Weights of a small transformer language model.
Architecture: RMSNorm before each block, rotary positions, no biases in attention or MLP, untied embeddings, attention and MLP in parallel.
Each number is 128 + 24 x the weight over its row's rms, rounded and kept within 0 to 255. Layers, rows and columns count from 0. The size above them is the row's rms in percent of the matrix's.

# layer 9 MLP down (transposed), 320x128, rms 0.163, rows 68-74, columns 0-63
size [ 99  93  99 123 102 104  91]
[[129 185 133 110 132  67 133 111 101 144 125  93 149 115 135 129 138 109 136 127 120 151 101 117 149 167 158 104 164 134 113 121 124 142 131 141 114 112 132 135  66 120 145 116 133 159 117 146  99 106 107 126 151 115 125 124  87 109 117 110 148 116 130 122]
 [140 144  93 101 182 112 130 142 132 116 149 109 148 156 161 136 136 109 166 109 137 136 106 111 131 136 146 102 141 169 130 118 147 169 143  86 144 115 120 168 138 139 112 118  99 135 131  97 191 141 103 151 138  73 124 150  81 127 144 120 143 132 124 118]
 [101 133 136 142 125 144  66 170 125 106 119 134  93 173 131 113 110  97 127 153 100 164 133  90 101 129 132 150 150 127 125 124 107 156 127 127 132  97 119 122 147 142 105 157  90 174 138 119 125 136 120 107 132 119 139 123 154  95 154 142 162 169 133 141]
 [147  85 109 151 115  69 139 127 153 101 171 124 101 120 128 111 142 138 123 175 138 124 159 125 114 154 184 102 129 137  94  97 132 152 105 125 125  92 136 174 111 137 111 108 120 148 128 112 111 152 100 149 115  95 107 122 113 112 179 114 116 135 180 129]
 [102 165 132 142 121 159 114 129 123 161 133  95 114 119 100 139 141 144 133  97 123 172 134 101 105 193 127 127 100 146  93 123 103  89 127 144 143 155 122 149 132 123 111 163 121  99 108 122 107 130 128 113 118 111 197 148 152 106 148 146 143 190 121 122]
 [145 114 103 122 145 138 127 159 140 105 102 106 117 118 141 131  90  98 123 169 133 132 133 176 139  62 151  86 131  83  88 126 131 154 123 160 134 143 175 140 144 138 128 123 110 142 129  95 167 114  94 114  99 145 122  98 170 137 127 105  85 143 164 111]
 [129 110 135 108  99 113 126  73 159  92 134  93 139 130 111 137 102 130 128 193  94 125 133 142 169 225 107 126 140 124  99 148 165 142 108 129 102 149 151 147 144 124 110 136 107  97  99 103 130 115 119 130 121 148 148 129 149  99 150 154 108 110 148 127]]
# layer 9 MLP gate, 320x128, rms 0.179, rows 69-75, columns 0-63
size [ 80  89  94 104  96 107  86]
[[100  94  93 144 142 127  96 116 117 120 129 130 148 163 132 160 108 118 117 109 149 160 141  99 140 130 118 126 141 134 138  86 154 125  90 126  95 119  86 122 171  91 129 138 123 101 133 138 126 139 135 141  80 159 109 106 130 163 113 121 132 109  86 123]
 [ 96 150 109 142 139 131 131 159 143 144 115  87 114 120 131 159 136  55 115 135  92 126 142 127 165 129 136 109 153 134 128 162 104 160 104 134  99 101 113 165 118 113 184 101 109 167  70 149 104 106 120 117 135  96 154 122 136 116 137 118 129 115 103 144]
 [117 144 121 114 175 157 106 120 114 144 174 123 141 160 100 176  78 123 114 150 161  62 167 148  97 111 139 142 168 105 139 150 158 116  84 131 110 141 122 105 117  99 111 154 117 148  69 144 100 141 136 148  78 134 101 139 124 124 124 116 129 181 117 106]
 [101 167  98 177 145 137 115 102 132 146 158 128 104 129 137 105 125 115 107 117 130 105 131 151 103  88  67 134 185 153  70 135 112 159  90 157 133 113 130 142 140 109 171 120 108  91  92 138 135 146 139 144 140 149 119 103 129 150 111 107 124 119 148 180]
 [133 119  85 136 160 150 155 173 151 150  89  96 161 115 126  97  92  69 143 125 173 123 155 102 123 136 114 114 165 108 122 144 122 142 134 137 118 105 153 163  99  83 144 123 128 175 126 124 116 159 156  97  96 122 168 134 171 160 130 128 142 119 160 119]
 [122 163 117 141 141 134 157  92 128 150 136 147 126  88 111 149 127 115 121 131 167 135 139 151  67  94 102 119 133 153 130 104  80 114 107 146 114 111 118 168 125 127 167 144 148 123 120 122 115 144  94 100  68 142 159 169 116 109 113 112 128  86 133 127]
 [108 130 133  99  96 172 146 124 158 131 133 123  91 180  92 139 144 112 131  92 119 144 162  87 165 128 153 123 138 143 120  91 153 114 111 125  98 136 113 170 129 132  82 115 166 121 124 109 134 101 124 124 103  87 132 140 142 137 177  93 112 106 158 121]]
# layer 9 MLP up, 320x128, rms 0.197, rows 69-75, columns 0-63
size [ 86  98 119 105 103  92  81]
[[150 125 101 134 126 104 127 114 109 127 104 134 157 173 139 146 136 140 187 116 157 131 125 111 130 141 134 183 126 150 137 110 139 164 135  95 162 131 136 107 121 107  92 104 100 120 156 100 156 140 143 117 115 156 173  92 132 146 122 145 118 134 131  87]
 [142 162 108 101 110 169 120  97 124 101 157 121 144 150 124 137 154 118 126 140 110 126  98 150  81 109 110 134 137 148 120 124 136 123 129 103 144 143 134 145 128 114  80 143 140 160  80 156 132 100 118 103 116 107 135  85 127 139 119 103 142 120 116  88]
 [139 138 115 116 174 126 157 141 119  98 143 136 108 151 109 171 143 133 128 143 166 119 128 151  83 126 156 121 131 116 142 113 131 143 110 105 101  91 144 134 165  98 138 145 146 171 116 134 170 136  92 103 132 128  99 118 113 156 175 113 105 122 174  63]
 [121 170 125 126 109 134  96 106 140 104  59 125 128 141  88 146 120 131 134 127 154 136 165 121 113 136 138  95 158 119 126 112 178 129 123  84 106 141 145 109 144 151 100 125 128  49 145 135 138 111 187 140 147  78 128 135 141 112 120 118 133 110 145 138]
 [137 119 154  87 119  99 123 127 174 172 145  84 127 128 121 143 158 105 155 147 127 164 143 144 120 145 133 151 132 161 149 116 131 133 123 133 152 112 166  96 165 175 141  89 172 155 104 124 113 117 146 154  95 128 164 115 127 113 148 128 130 149 148  93]
 [159 120  61 154 116 106 135 141 130 112 135 171 130 147 107 139  99 152 148 135 147 125 113 153 109 109 125  82 101 130 120 118 172 100 105 128 147 107 139  95 122 156 108 167 165 150 102 114 118 144 109 133 144  80  93 109 128 104 165 155 115 164  75 154]
 [125 114 115 127 166 117 112 150 134 147 159 110 129 137 111 110 133  80 125 121  89 141 107 157 111 146 119  71 146  70 136 138 109 124 105 111  85 140 123 142  68  80  83 126 115 124 119 126  96 146 119 115  93  65 163 135 121 107 103 141 144  97 163 114]]